config.toml
hidden_size = 96
intermediate_size = 384
vocab_size = 1024
hidden_act = "swiglu"
positions = "rope"
rope_fraction = 1.0
parallel_block = false
init = "uniform"
init_std_o = 0.0719
optimizer = "soap_variant"
warmup_steps = 87
batch_tokens = 32768
max_seq_len = 128
doc_mask = true
Each number is 200 + 20 x the weight over the matrix's rms, rounded and kept within 0 to 999. Layers, rows and columns count from 0.

# layer 2 MLP down (transposed), 384x96, rms 0.0829, rows 2-73, columns 64-95
185,201,186,192,207,207,215,195,180,181,211,170,200,208,187,186,189,183,193,208,213,197,211,205,208,226,217,251,217,216,174,199
210,207,200,194,180,188,184,174,184,213,197,216,201,186,233,194,180,217,193,187,201,180,199,215,169,194,161,216,212,195,181,160
207,227,217,199,206,182,223,183,221,189,213,218,217,188,192,215,186,206,189,180,182,177,212,211,181,214,252,224,194,164,205,226
167,166,216,192,214,185,224,204,226,181,214,179,202,223,208,231,177,206,226,151,189,187,204,198,194,246,186,206,191,224,167,187
224,197,183,182,157,184,183,228,178,223,204,186,198,192,187,187,192,197,212,192,224,182,227,176,213,213,185,209,218,197,200,176
163,198,160,192,218,207,223,197,189,219,216,169,210,189,219,179,178,190,194,198,212,229,209,200,194,218,201,205,228,192,179,195
187,203,189,216,182,240,178,209,191,215,199,170,192,218,184,170,214,204,198,178,201,202,210,199,199,189,202,226,189,214,191,206
215,211,191,192,232,201,169,235,185,193,170,212,204,210,209,211,241,221,177,212,190,186,205,217,222,215,178,209,218,192,187,164
246,184,200,184,264,205,173,175,181,209,185,188,182,214,186,196,194,182,189,161,213,201,206,206,223,184,213,208,207,210,156,213
208,194,223,223,209,234,209,217,195,197,192,173,190,208,195,198,212,184,232,231,203,208,154,231,258,207,248,180,220,206,187,233
180,209,215,172,207,203,214,217,214,202,199,176,203,172,202,198,159,215,181,222,208,206,177,190,236,189,240,189,214,227,196,216
206,209,180,196,159,193,200,193,215,201,215,200,172,204,180,198,173,219,180,176,230,221,223,194,183,214,198,173,206,196,228,204
181,196,231,193,173,197,175,219,212,183,216,196,221,198,219,225,176,198,186,187,146,233,171,234,207,188,218,179,202,189,187,244
202,206,197,168,190,194,215,214,190,191,194,212,170,221,194,164,200,157,179,241,231,206,179,184,226,148,220,198,210,209,191,198
200,178,202,237,189,217,194,146,185,199,200,178,189,175,194,183,220,194,188,200,204,200,220,200,225,199,220,166,228,212,243,171
223,238,177,218,184,187,198,177,189,177,201,181,221,181,235,194,194,198,176,232,230,193,187,201,197,234,181,209,221,201,188,223
207,197,170,226,186,160,190,215,188,213,197,172,195,217,211,221,209,201,174,216,182,248,241,175,199,223,183,193,208,211,208,189
196,246,175,219,217,212,201,181,190,207,200,185,202,219,202,178,203,191,180,244,192,195,164,240,218,196,208,195,197,200,235,174
162,204,208,209,208,185,214,216,193,234,200,186,215,191,222,175,230,184,184,206,233,224,184,187,191,225,235,181,186,209,186,204
208,193,183,206,161,171,181,184,209,206,189,207,233,214,195,184,202,181,219,197,250,199,148,208,242,226,193,206,193,187,216,209
218,203,227,193,194,206,199,207,198,201,222,200,211,181,166,199,220,205,206,200,203,210,181,208,188,225,184,200,170,243,218,216
183,228,217,226,201,188,196,205,174,151,209,186,227,206,212,190,222,169,208,213,189,204,212,207,212,204,204,174,190,190,210,175
173,152,212,236,200,212,193,220,215,191,167,250,209,197,201,205,163,211,207,173,207,196,200,230,205,201,220,194,170,171,186,218
220,192,226,208,187,201,214,201,230,206,214,204,215,219,195,217,184,214,226,187,220,199,184,221,206,236,235,157,209,219,166,219
252,186,211,191,197,224,220,219,228,215,209,203,216,226,232,173,228,196,207,180,164,205,172,232,199,228,196,199,205,214,174,187
201,184,225,213,195,184,202,213,191,195,178,226,185,184,228,216,196,180,150,198,191,199,196,263,177,169,209,212,199,215,220,186
233,213,197,231,181,197,163,172,196,201,177,195,249,215,215,201,199,192,172,218,185,208,181,208,233,185,210,193,212,184,186,216
199,162,168,179,219,187,213,207,197,227,236,175,188,195,179,199,195,190,205,144,200,180,232,181,188,215,193,167,203,209,168,226
203,205,226,179,175,184,187,164,187,183,203,205,195,186,199,240,204,255,182,219,188,209,221,193,190,221,223,180,207,209,182,205
210,171,206,220,197,194,182,228,196,216,223,182,206,191,200,202,189,176,184,234,184,165,212,182,190,202,203,208,209,207,194,211
192,185,209,202,204,171,172,211,214,173,202,183,194,239,210,193,174,249,193,174,196,242,193,184,203,231,208,227,217,199,216,186
194,196,193,208,175,243,221,219,186,218,213,212,229,199,184,200,183,165,173,197,204,214,233,226,181,198,206,166,217,205,216,177
213,209,201,219,218,188,228,237,203,187,200,238,187,177,220,171,213,175,183,218,220,177,226,249,217,220,194,216,217,225,214,173
195,181,207,206,157,168,193,216,201,198,201,190,217,180,211,184,205,211,184,216,180,192,172,208,216,185,174,184,226,214,219,207
186,187,206,177,184,170,198,198,214,182,204,185,204,183,213,217,231,240,211,194,203,198,192,245,223,209,168,224,201,223,209,216
213,227,199,197,196,203,229,193,200,184,182,208,214,211,189,185,202,172,169,186,176,219,233,205,241,196,220,221,167,198,197,207
199,180,188,193,206,217,197,221,165,227,247,195,183,231,200,209,182,202,191,202,229,207,155,185,196,231,193,196,187,187,189,187
225,202,193,183,177,209,187,211,185,210,212,207,188,190,221,184,204,207,203,184,190,190,155,223,234,206,197,201,185,226,199,159
217,181,201,210,200,200,182,184,197,174,174,186,249,218,190,177,220,196,186,247,236,223,156,199,182,174,200,205,180,215,173,222
197,196,172,198,166,175,237,169,196,164,198,187,195,208,172,189,210,222,240,225,164,197,194,212,190,176,186,183,213,203,160,167
204,192,219,193,199,191,204,217,184,192,205,220,213,190,164,186,169,222,202,203,203,184,215,208,189,228,197,218,219,169,232,197
206,200,240,208,190,219,208,199,185,218,207,186,233,222,200,220,202,212,207,168,237,223,191,203,196,219,203,191,212,231,188,196
201,192,206,221,202,192,210,197,193,221,246,209,171,198,190,196,207,182,176,227,211,213,149,212,223,218,209,218,207,191,205,211
222,199,175,213,222,197,157,183,197,187,222,187,209,181,155,219,198,200,178,184,188,223,238,216,204,202,211,216,186,229,171,189
200,250,217,194,211,195,206,189,183,211,209,213,194,199,184,229,237,208,213,211,177,201,204,195,187,191,193,184,195,198,187,199
217,138,201,193,196,192,197,250,232,171,199,192,227,215,188,202,176,227,166,201,186,210,205,186,223,217,201,169,181,187,205,209
185,183,232,189,191,180,226,169,170,175,225,188,184,221,175,213,214,201,209,219,189,198,222,201,171,213,215,203,247,223,184,242
225,175,204,215,217,233,207,268,212,200,246,232,205,190,231,180,213,207,199,203,190,177,171,192,178,215,200,202,180,187,206,229
215,190,235,176,188,186,224,236,181,233,208,202,186,244,186,217,212,205,202,173,170,163,192,169,217,191,162,200,196,210,202,180
206,184,180,204,194,211,164,195,196,171,205,196,193,192,198,185,173,242,176,194,235,212,217,220,212,220,214,197,222,215,236,218
186,234,225,184,190,178,159,253,189,217,219,226,191,194,215,194,194,184,185,219,213,199,213,195,212,220,197,162,193,186,233,228
166,202,205,204,198,219,201,196,224,186,187,221,222,214,203,201,186,181,199,214,232,209,233,197,180,240,185,220,209,162,165,192
196,197,194,176,204,218,201,163,193,174,198,186,228,142,222,147,187,217,215,227,230,190,192,192,193,214,199,187,231,199,222,204
222,207,157,204,179,170,211,204,168,199,234,188,224,190,225,219,214,221,153,223,194,180,207,205,211,208,236,185,165,239,193,201
168,213,200,211,214,193,196,188,181,177,176,216,201,210,214,201,228,213,202,168,218,189,192,191,200,197,210,170,214,191,164,197
201,189,216,201,197,188,195,226,184,231,184,197,196,203,200,172,215,231,210,164,197,173,174,187,178,186,160,194,226,172,206,216
197,166,210,200,208,180,201,235,221,174,176,229,168,216,207,178,190,227,217,208,170,192,177,208,199,197,204,188,185,191,163,171
216,189,192,151,192,207,190,201,193,186,180,204,194,224,216,165,197,215,190,226,201,211,187,180,174,176,207,184,178,200,186,204
159,236,209,215,179,208,169,196,201,183,181,188,203,213,190,222,168,197,191,216,245,220,243,211,173,209,180,235,218,200,193,200
215,210,199,228,200,184,181,207,205,229,180,211,190,211,192,205,219,204,190,242,212,216,192,161,179,222,218,208,209,169,175,216
197,170,165,178,188,211,190,192,205,205,175,211,219,164,168,184,172,173,231,257,198,178,206,207,173,209,190,201,229,197,207,203
208,185,191,194,200,149,232,210,213,168,198,191,195,191,187,214,212,184,196,212,204,201,177,198,191,167,192,220,201,198,174,224
234,186,198,196,199,172,196,202,203,194,208,201,211,207,209,214,154,195,188,201,199,191,204,178,202,190,207,180,200,181,255,210
188,221,187,181,233,184,183,215,209,183,207,215,209,178,215,230,217,207,174,182,201,211,209,198,159,169,180,152,248,206,192,209
176,201,187,214,227,209,197,230,209,195,221,188,188,193,200,169,187,209,169,237,211,237,205,218,189,200,178,202,169,195,179,199
198,194,196,190,178,212,229,210,220,217,205,184,205,190,190,205,199,211,193,231,176,206,224,161,192,181,180,191,201,192,226,197
201,193,177,155,162,210,206,159,249,207,219,198,189,204,207,179,201,190,207,231,213,202,214,200,175,184,151,211,190,221,189,174
207,211,185,212,220,224,219,175,230,221,169,191,196,161,202,159,204,216,213,165,195,195,206,174,212,166,212,227,189,179,199,185
185,230,165,193,182,213,200,217,173,210,226,198,200,182,205,218,217,201,223,209,204,192,201,196,171,198,152,188,171,191,178,224
215,221,205,219,212,198,254,198,206,189,163,167,217,163,218,219,213,189,171,193,169,201,211,201,216,181,218,202,160,218,222,220
201,193,204,214,195,224,206,186,206,200,192,224,195,200,195,214,197,198,204,205,222,176,207,175,210,198,194,194,222,207,186,224
186,194,180,240,199,190,230,208,211,196,171,190,215,197,225,197,180,218,169,248,165,200,172,168,185,222,176,231,210,207,181,207
# layer 2 MLP gate, 384x96, rms 0.0829, rows 3-73, columns 64-95
177,236,208,178,226,193,196,231,194,192,199,205,180,172,216,157,191,180,174,202,218,216,153,200,235,174,213,146,211,182,182,222
203,196,254,193,205,187,193,185,213,168,172,207,175,172,168,200,220,197,196,196,231,162,182,185,177,196,190,217,232,135,204,203
209,182,182,184,203,196,219,171,185,221,229,178,188,194,204,173,173,175,204,243,260,226,182,171,182,188,220,211,183,205,223,193
205,222,209,205,202,218,213,202,206,185,208,195,166,154,188,177,181,207,209,205,208,208,187,164,188,184,231,214,191,181,200,200
207,208,230,204,197,190,201,199,181,164,205,212,199,184,216,224,222,209,193,204,216,170,196,169,198,192,213,197,185,219,229,205
182,225,180,175,217,145,190,229,190,205,224,207,211,211,199,187,170,228,226,192,212,160,203,183,205,181,174,184,171,247,201,199
189,197,194,182,178,198,199,195,229,222,213,195,191,181,179,220,162,216,207,189,214,201,223,167,191,202,252,213,203,194,187,203
185,195,215,209,202,191,178,207,253,218,230,206,205,214,188,211,230,243,154,231,196,190,205,175,205,212,215,191,246,197,236,197
195,185,180,154,222,203,202,183,229,219,225,205,182,189,212,193,210,208,198,190,219,209,224,174,185,199,196,224,177,192,156,188
201,196,216,203,199,190,191,221,190,216,213,208,236,192,158,193,188,183,244,186,226,225,210,234,179,181,195,175,225,176,180,178
194,213,207,197,187,208,212,215,171,221,204,211,238,220,190,213,213,224,191,159,220,206,219,218,199,177,169,210,199,197,200,182
197,174,236,201,232,176,166,169,192,210,189,188,201,169,189,200,176,183,242,190,186,197,183,188,176,227,157,196,184,183,194,180
206,180,196,191,185,217,225,215,187,201,193,163,196,205,181,184,198,216,211,181,187,196,169,204,186,221,208,225,213,180,226,228
187,187,175,251,182,198,207,180,203,175,189,188,202,197,229,196,191,214,195,194,207,215,204,179,184,227,216,171,225,195,180,159
188,188,188,225,191,239,220,202,211,176,178,192,205,185,190,201,180,199,162,182,214,244,209,176,246,204,198,152,205,202,228,222
201,193,182,199,159,237,210,196,183,186,166,187,180,205,199,193,179,223,193,216,224,211,169,240,210,210,184,202,189,194,200,209
200,181,205,217,204,193,178,207,212,187,220,222,180,194,194,208,211,237,192,205,195,159,183,164,192,171,211,220,184,180,220,187
194,182,240,225,190,188,196,184,203,218,204,187,194,193,235,230,200,210,184,191,218,175,198,198,195,181,246,183,218,208,223,222
192,182,241,192,203,202,171,219,209,190,197,186,195,192,211,191,207,183,222,191,165,153,218,225,186,172,218,200,228,167,187,183
200,190,202,184,186,183,215,199,187,210,168,189,202,182,183,187,177,188,229,212,180,230,213,204,196,235,169,203,179,208,217,242
194,205,186,234,194,226,233,207,215,223,171,189,205,232,212,219,223,244,188,202,206,215,187,183,215,202,199,218,198,226,234,195
188,243,184,181,211,209,202,186,197,174,207,189,191,177,191,211,209,214,194,202,169,204,213,182,159,216,168,236,187,210,211,176
209,199,175,224,188,198,203,198,215,183,179,206,195,202,187,198,188,205,221,191,190,198,232,209,208,228,190,234,235,191,214,219
183,200,176,188,198,208,238,207,202,185,197,195,188,170,188,158,184,214,191,181,205,173,195,204,190,212,208,197,188,184,202,192
214,232,205,212,196,197,189,189,184,198,178,211,230,179,172,187,189,250,159,207,165,191,222,210,175,173,220,175,215,196,205,189
173,221,190,202,204,200,210,211,202,175,216,205,232,198,202,208,219,219,183,212,189,215,195,200,176,197,193,173,238,186,207,196
165,191,210,185,171,175,226,198,218,202,203,169,176,204,225,235,183,206,237,210,160,211,183,210,188,201,174,229,197,203,229,163
191,191,221,206,250,211,203,225,230,213,202,172,231,208,230,190,204,211,212,185,204,166,237,199,208,195,188,217,205,156,203,219
204,218,195,224,168,221,204,163,205,213,186,192,207,174,174,202,228,229,189,206,201,200,186,180,211,222,208,209,185,150,212,203
196,216,221,199,198,222,179,207,192,170,189,182,229,243,225,195,228,256,171,202,205,192,204,219,219,204,182,175,198,199,237,194
182,181,190,181,219,191,187,177,201,196,230,201,211,169,236,211,205,222,213,178,201,226,183,182,175,204,206,219,186,188,201,206
247,199,209,205,210,197,199,213,240,199,186,163,196,195,226,212,184,187,216,186,194,188,156,173,208,187,201,215,166,188,199,228
225,172,167,194,189,198,201,194,202,198,191,193,234,201,193,199,200,174,181,190,185,216,193,224,192,218,196,160,228,157,188,200
230,166,200,218,211,207,202,219,208,212,201,166,172,224,213,208,203,178,232,221,178,182,190,215,184,172,195,215,194,207,204,207
195,162,190,190,218,184,183,198,216,172,184,203,214,205,228,222,186,218,233,203,241,175,227,207,175,229,164,208,232,235,207,178
227,199,212,203,169,216,215,195,215,189,204,190,195,171,188,168,184,203,193,199,196,194,186,196,197,206,244,206,197,205,206,211
188,218,187,215,195,220,198,187,210,176,178,180,218,209,199,215,184,210,166,237,188,211,221,205,219,125,220,231,206,206,186,204
183,210,177,163,184,164,191,157,198,214,215,216,176,181,199,191,183,193,197,174,194,157,214,197,207,201,168,244,193,232,180,185
176,194,191,211,225,207,185,219,193,189,190,231,242,211,182,202,177,211,232,191,227,181,200,180,221,227,195,209,191,208,224,208
202,222,221,218,208,212,207,220,182,188,186,185,187,172,219,196,212,200,201,203,198,252,204,191,224,207,238,187,206,172,207,193
188,212,160,199,211,166,165,175,224,190,189,217,188,198,188,199,220,213,194,225,148,230,162,212,172,195,202,224,213,216,204,200
170,188,199,211,191,177,185,220,223,201,195,184,232,214,215,193,179,230,239,196,181,200,200,235,182,200,170,200,214,186,209,220
184,178,171,238,186,215,217,184,132,192,174,218,183,212,227,214,170,208,208,193,211,226,241,192,191,208,238,197,228,243,172,217
190,190,200,204,205,184,221,187,200,184,199,182,175,198,173,218,226,175,204,237,194,215,206,198,213,197,197,181,186,202,200,201
166,222,200,217,224,182,169,190,205,207,198,199,228,200,198,211,237,225,199,226,196,187,211,211,208,186,208,232,219,250,189,189
203,216,168,196,212,189,215,196,231,222,185,226,206,181,181,203,218,198,197,203,200,171,177,179,242,228,216,183,186,224,188,220
189,189,200,192,218,214,208,207,196,215,196,223,211,179,226,216,178,195,196,189,165,233,196,178,180,213,197,197,180,210,185,235
207,178,200,180,217,189,191,195,185,208,196,179,226,223,167,172,222,183,231,195,183,176,199,220,217,222,189,205,214,227,184,227
203,197,205,190,157,193,198,182,199,190,193,197,213,190,185,222,188,182,206,198,193,205,174,186,179,197,157,206,227,182,228,243
218,238,185,200,186,160,205,228,201,222,193,188,211,181,210,211,200,186,174,198,168,240,222,187,208,178,231,191,226,189,213,224
224,176,209,163,206,168,194,212,192,207,238,212,190,210,183,201,181,169,228,173,163,167,196,201,207,205,220,179,236,210,210,177
154,192,169,211,214,236,219,206,219,196,222,206,196,220,198,205,197,192,212,207,217,234,198,175,222,201,200,232,215,193,193,212
173,184,200,200,184,182,177,175,201,217,209,185,217,195,201,205,197,217,211,208,224,215,190,216,200,185,206,184,234,229,203,221
190,225,224,193,192,215,194,206,208,200,213,158,204,189,198,193,196,245,224,196,177,194,151,170,179,198,185,201,206,198,186,180
259,173,163,227,186,194,236,192,199,230,201,201,222,200,210,225,234,186,204,221,188,227,206,229,199,219,200,190,191,175,226,197
209,231,147,189,170,210,220,193,224,231,190,167,206,192,178,206,204,222,211,181,175,197,193,175,225,164,162,226,184,181,201,208
162,201,215,195,238,189,171,223,200,249,195,212,201,180,200,208,166,194,193,219,189,168,195,211,165,186,217,200,232,182,199,181
163,165,189,158,194,147,221,210,217,201,178,182,187,179,182,204,229,216,216,217,190,186,184,211,199,178,189,204,216,197,207,209
190,208,194,177,235,189,239,214,214,181,220,222,206,216,174,217,203,204,202,165,179,181,212,223,195,169,169,175,215,239,200,187
200,213,189,182,179,165,215,171,183,212,178,217,208,201,174,199,174,191,213,240,170,206,187,207,219,177,208,209,163,215,222,174
179,217,190,178,188,188,236,214,210,147,194,141,205,182,189,202,207,186,185,203,216,235,189,213,212,161,173,184,212,214,201,211
216,232,215,196,188,221,231,163,214,233,187,193,178,227,217,184,211,207,178,219,202,212,170,227,199,192,204,212,185,193,180,208
167,227,197,191,199,218,177,188,207,200,215,220,151,208,196,197,211,201,188,217,190,217,216,176,198,202,171,191,187,216,167,233
211,186,192,195,218,185,222,195,201,223,204,193,248,207,216,203,177,185,225,195,188,184,179,176,205,209,221,226,197,184,206,221
243,203,226,215,219,219,215,180,182,185,183,244,229,196,200,238,200,252,211,212,192,186,184,206,201,189,192,211,201,183,198,209
204,204,151,206,236,212,211,199,204,215,169,209,204,181,141,185,170,208,202,207,223,204,208,194,201,177,189,192,186,184,205,219
263,186,171,201,227,219,216,161,202,173,207,172,190,218,171,199,259,224,195,205,203,182,225,167,216,169,171,208,203,204,232,206
172,197,158,203,204,213,205,208,179,216,213,200,210,184,217,217,196,199,222,187,186,183,203,225,188,203,202,200,164,220,189,222
183,253,173,219,181,192,217,204,213,180,192,169,197,186,215,214,218,189,206,190,161,181,184,223,207,197,191,243,162,186,237,178
238,215,164,228,195,231,217,233,215,207,159,223,173,203,201,204,184,183,192,197,222,196,185,188,205,185,183,193,187,193,176,212
204,210,175,175,200,186,225,185,187,204,226,217,219,206,177,212,198,185,203,214,211,179,200,193,187,232,191,178,211,223,212,219
# layer 2 MLP up, 384x96, rms 0.0829, rows 3-73, columns 64-95
193,212,234,216,216,167,209,226,169,200,211,203,219,209,191,192,214,205,176,213,220,212,185,218,229,207,202,204,191,218,211,218
198,210,153,191,226,192,199,178,169,205,205,179,181,204,212,197,183,180,196,200,183,227,231,212,179,201,166,173,211,226,178,196
213,213,173,193,194,225,210,152,186,213,219,204,199,177,169,164,214,189,159,243,224,172,230,225,211,185,189,176,201,216,184,197
169,209,221,206,218,169,225,152,211,208,194,194,188,165,223,190,214,216,168,228,203,209,179,173,181,185,222,172,166,170,204,185
195,195,187,208,191,214,206,191,203,179,247,217,174,215,206,234,182,177,199,197,194,188,184,192,204,207,241,177,180,199,185,174
226,204,226,211,190,176,171,214,221,175,198,202,225,178,191,217,195,236,193,234,230,182,210,212,166,203,242,204,178,194,184,194
231,161,182,203,198,207,193,168,205,228,168,187,212,196,210,204,165,187,194,181,197,219,198,196,186,190,222,192,199,166,238,201
177,201,225,217,195,181,186,183,191,180,224,151,224,198,186,182,182,234,169,252,216,202,228,243,177,185,191,190,176,209,212,208
215,205,210,163,233,223,186,192,208,233,221,232,180,178,155,168,186,190,155,208,208,193,208,201,188,222,152,186,168,193,213,197
229,233,200,209,200,190,225,204,170,189,184,212,212,210,184,223,195,200,219,163,203,207,207,234,203,185,193,164,219,158,216,202
166,221,221,203,200,197,208,167,200,202,176,192,204,201,237,208,193,207,206,240,189,170,180,201,207,171,159,216,208,201,173,221
168,195,210,220,201,184,202,220,175,231,195,202,206,184,159,205,218,199,240,204,248,188,213,187,181,227,182,226,210,204,203,170
196,189,171,206,201,217,175,217,181,198,225,212,182,209,189,205,190,206,181,213,226,192,164,171,224,211,188,192,218,195,200,226
201,186,187,164,204,186,198,174,185,198,211,179,186,193,212,177,215,197,185,200,174,175,187,212,193,207,193,202,216,181,190,198
223,223,182,164,196,197,185,212,188,192,202,206,226,186,211,212,225,183,176,207,173,215,202,215,177,198,217,216,228,194,210,210
222,204,232,200,183,219,161,202,221,173,194,206,181,201,179,205,192,227,209,160,235,203,181,197,190,170,199,198,198,201,199,184
202,167,187,211,207,166,205,177,175,183,194,193,217,207,195,183,207,208,233,202,178,194,231,189,204,211,192,222,184,212,159,233
228,202,201,183,199,216,195,197,203,188,202,183,184,226,190,213,186,204,209,179,186,186,231,208,200,204,164,227,185,201,215,189
189,200,234,161,203,208,190,216,175,220,187,165,169,182,172,184,211,228,193,197,195,215,200,209,186,192,223,205,177,190,201,170
225,200,194,182,190,212,182,199,221,217,216,208,217,191,158,208,202,188,208,202,212,183,207,189,205,164,202,225,220,177,175,210
175,185,198,187,204,193,185,200,220,200,178,206,194,151,206,192,194,228,215,204,205,218,193,193,206,198,225,224,191,177,205,167
210,242,190,179,227,196,173,196,236,204,238,191,202,200,195,170,233,177,191,210,202,197,192,200,188,186,218,215,219,212,186,215
204,209,174,215,227,195,234,191,201,219,162,206,192,169,235,197,175,180,202,166,209,203,216,185,200,235,210,209,181,208,183,196
203,175,229,196,234,176,197,179,204,198,196,229,188,206,224,249,222,209,203,202,209,217,202,225,187,195,177,174,208,231,202,221
220,204,178,193,259,201,179,194,225,212,218,181,187,179,202,168,195,177,214,180,180,198,209,169,202,206,202,197,211,197,178,224
233,212,198,220,196,186,195,209,187,198,206,171,204,209,155,210,227,198,195,198,218,229,181,170,163,191,191,164,204,201,212,182
211,169,188,207,201,186,238,211,174,168,172,179,232,212,215,228,224,243,173,204,206,216,201,182,182,230,179,205,192,238,241,200
237,205,189,215,232,189,199,206,221,212,187,223,201,185,191,179,231,188,197,189,202,210,195,180,191,200,187,185,202,217,186,196
220,238,196,205,211,207,195,168,153,218,174,236,177,210,223,224,202,178,232,208,225,233,152,183,208,241,193,209,195,208,213,206
169,191,198,192,204,184,184,200,208,216,198,190,187,166,179,232,196,174,223,216,174,204,199,200,196,175,198,214,231,212,217,216
180,229,192,194,183,187,188,201,180,196,182,187,160,210,163,179,203,210,181,200,228,202,216,214,256,176,179,225,171,195,200,231
197,160,208,210,225,192,237,199,252,187,192,188,215,204,180,203,189,204,213,170,190,213,200,182,199,224,213,182,187,172,166,235
170,204,170,214,230,168,212,193,173,206,226,200,226,192,194,195,219,184,196,182,184,155,172,230,211,212,218,213,227,163,186,216
216,201,240,184,229,223,213,209,191,233,184,233,194,184,192,181,178,198,185,217,199,173,181,173,167,207,211,230,151,192,202,229
201,170,190,191,195,204,161,204,203,211,205,190,200,213,219,194,169,196,215,228,209,186,199,201,166,208,201,204,206,203,210,203
213,216,178,240,196,200,173,200,231,202,156,208,206,240,216,202,198,218,228,206,189,221,205,225,215,228,178,194,213,180,168,199
168,208,175,212,192,204,210,209,202,198,209,196,189,213,199,219,184,210,207,216,202,225,234,180,206,182,193,196,214,187,184,229
198,166,213,191,188,190,196,219,216,197,182,204,218,214,178,206,197,195,188,206,206,214,216,241,202,243,191,229,221,225,182,230
206,190,203,185,232,226,199,223,205,220,209,188,203,171,209,181,148,189,176,180,174,212,224,183,184,221,193,178,196,167,234,237
200,216,211,187,208,174,176,202,187,191,187,200,219,200,198,180,192,188,228,229,197,193,204,209,237,203,171,187,202,187,165,217
224,220,223,202,207,191,212,217,203,177,168,205,170,203,187,207,186,159,203,184,220,177,183,178,196,195,212,174,168,228,195,202
183,220,193,220,198,190,203,188,197,224,192,193,196,183,220,210,211,193,209,182,199,166,180,210,226,212,222,187,189,188,207,176
223,173,216,215,218,203,189,207,184,213,206,227,157,238,203,202,191,194,173,175,201,195,178,198,196,204,188,203,209,206,222,183
189,226,221,194,226,232,211,188,172,202,224,225,234,184,215,171,199,199,210,177,186,197,194,198,181,227,231,205,205,186,215,207
177,225,176,242,204,207,213,165,200,196,241,207,209,199,199,170,241,210,247,198,195,218,231,197,212,220,207,206,203,211,181,209
199,204,191,175,191,228,174,205,188,214,213,217,184,155,184,179,195,202,203,209,191,211,194,166,179,226,183,257,191,199,193,225
183,179,184,193,232,199,194,190,192,199,233,186,198,243,214,214,191,171,237,223,184,167,184,226,178,170,185,212,207,233,185,195
204,179,179,213,178,195,217,146,205,201,160,195,174,208,219,206,210,205,175,200,195,197,205,212,187,189,203,178,198,214,206,217
198,186,181,185,217,166,207,174,196,220,163,210,195,190,189,189,232,178,184,215,234,214,191,221,181,202,249,215,223,232,208,167
205,198,187,222,203,204,188,198,185,155,216,176,207,213,204,211,226,216,183,204,209,197,160,202,172,196,183,201,201,207,204,174
192,215,219,225,191,214,184,182,174,245,218,198,155,230,207,180,172,200,185,223,170,197,210,216,213,199,198,209,234,243,211,181
219,210,163,200,199,175,200,172,213,191,190,249,243,187,180,153,236,194,178,182,191,188,166,204,172,207,193,212,181,186,231,209
181,222,210,228,203,234,184,200,176,187,159,210,180,212,190,202,230,211,189,200,186,236,203,198,174,198,221,186,180,202,167,249
216,190,212,186,222,249,193,231,197,201,215,224,187,247,193,163,210,201,209,170,223,251,202,200,178,204,219,163,195,227,250,212
188,219,189,210,221,211,230,201,227,183,173,223,206,215,199,183,197,182,200,232,192,218,240,198,205,216,197,206,168,192,164,183
219,212,154,178,145,190,213,181,198,192,228,189,230,236,181,203,184,206,186,145,182,203,206,201,183,196,209,184,196,212,238,161
210,195,233,201,199,217,217,201,175,162,219,183,234,210,200,239,181,220,161,182,186,195,212,201,181,203,234,173,226,172,200,209
180,171,234,181,167,202,197,227,194,210,235,225,197,234,182,200,234,229,204,196,191,173,230,206,200,178,186,199,191,196,199,175
191,208,217,175,235,220,224,201,214,157,224,235,204,189,198,176,207,174,215,183,165,218,167,203,210,186,216,220,161,239,221,188
200,195,257,193,188,223,196,166,215,192,159,193,177,201,218,200,228,215,167,165,215,209,219,213,181,227,214,239,177,204,223,200
213,207,205,168,203,230,207,178,172,208,216,223,210,196,199,217,177,205,217,169,207,207,189,203,212,261,181,187,185,195,228,207
173,211,188,219,198,218,218,180,176,209,174,181,176,205,223,171,196,193,177,247,218,222,198,197,200,195,171,217,181,224,175,201
219,166,176,186,198,182,181,224,195,193,151,209,189,168,225,223,192,238,194,194,185,183,209,238,154,205,159,217,204,201,205,200
236,192,227,177,197,182,202,197,192,220,194,186,196,234,206,220,205,156,187,156,144,180,212,184,216,184,203,206,181,168,243,153
147,260,160,188,178,208,179,220,167,171,192,171,185,220,219,213,194,158,200,217,192,204,224,197,196,173,202,208,201,252,227,205
180,161,209,182,218,231,206,230,212,205,164,199,209,188,200,194,199,185,218,220,219,205,225,190,201,221,188,200,200,166,217,241
225,181,215,224,196,203,188,194,193,207,243,210,194,202,169,232,204,196,192,226,182,192,196,256,206,194,219,182,210,188,221,226
221,208,210,213,218,181,218,218,234,189,215,192,213,190,177,182,189,206,201,207,219,185,212,204,200,229,250,224,211,189,208,183
183,174,179,190,191,204,206,191,190,217,225,216,198,203,184,168,185,226,219,209,237,177,225,208,212,215,205,210,224,206,185,230
191,183,172,194,205,193,221,212,192,225,220,211,182,234,218,213,199,220,175,214,194,214,211,199,173,200,161,191,203,235,197,210
180,212,194,181,218,214,213,175,159,194,211,193,193,165,187,161,188,167,231,183,229,217,211,206,202,215,173,210,179,226,229,186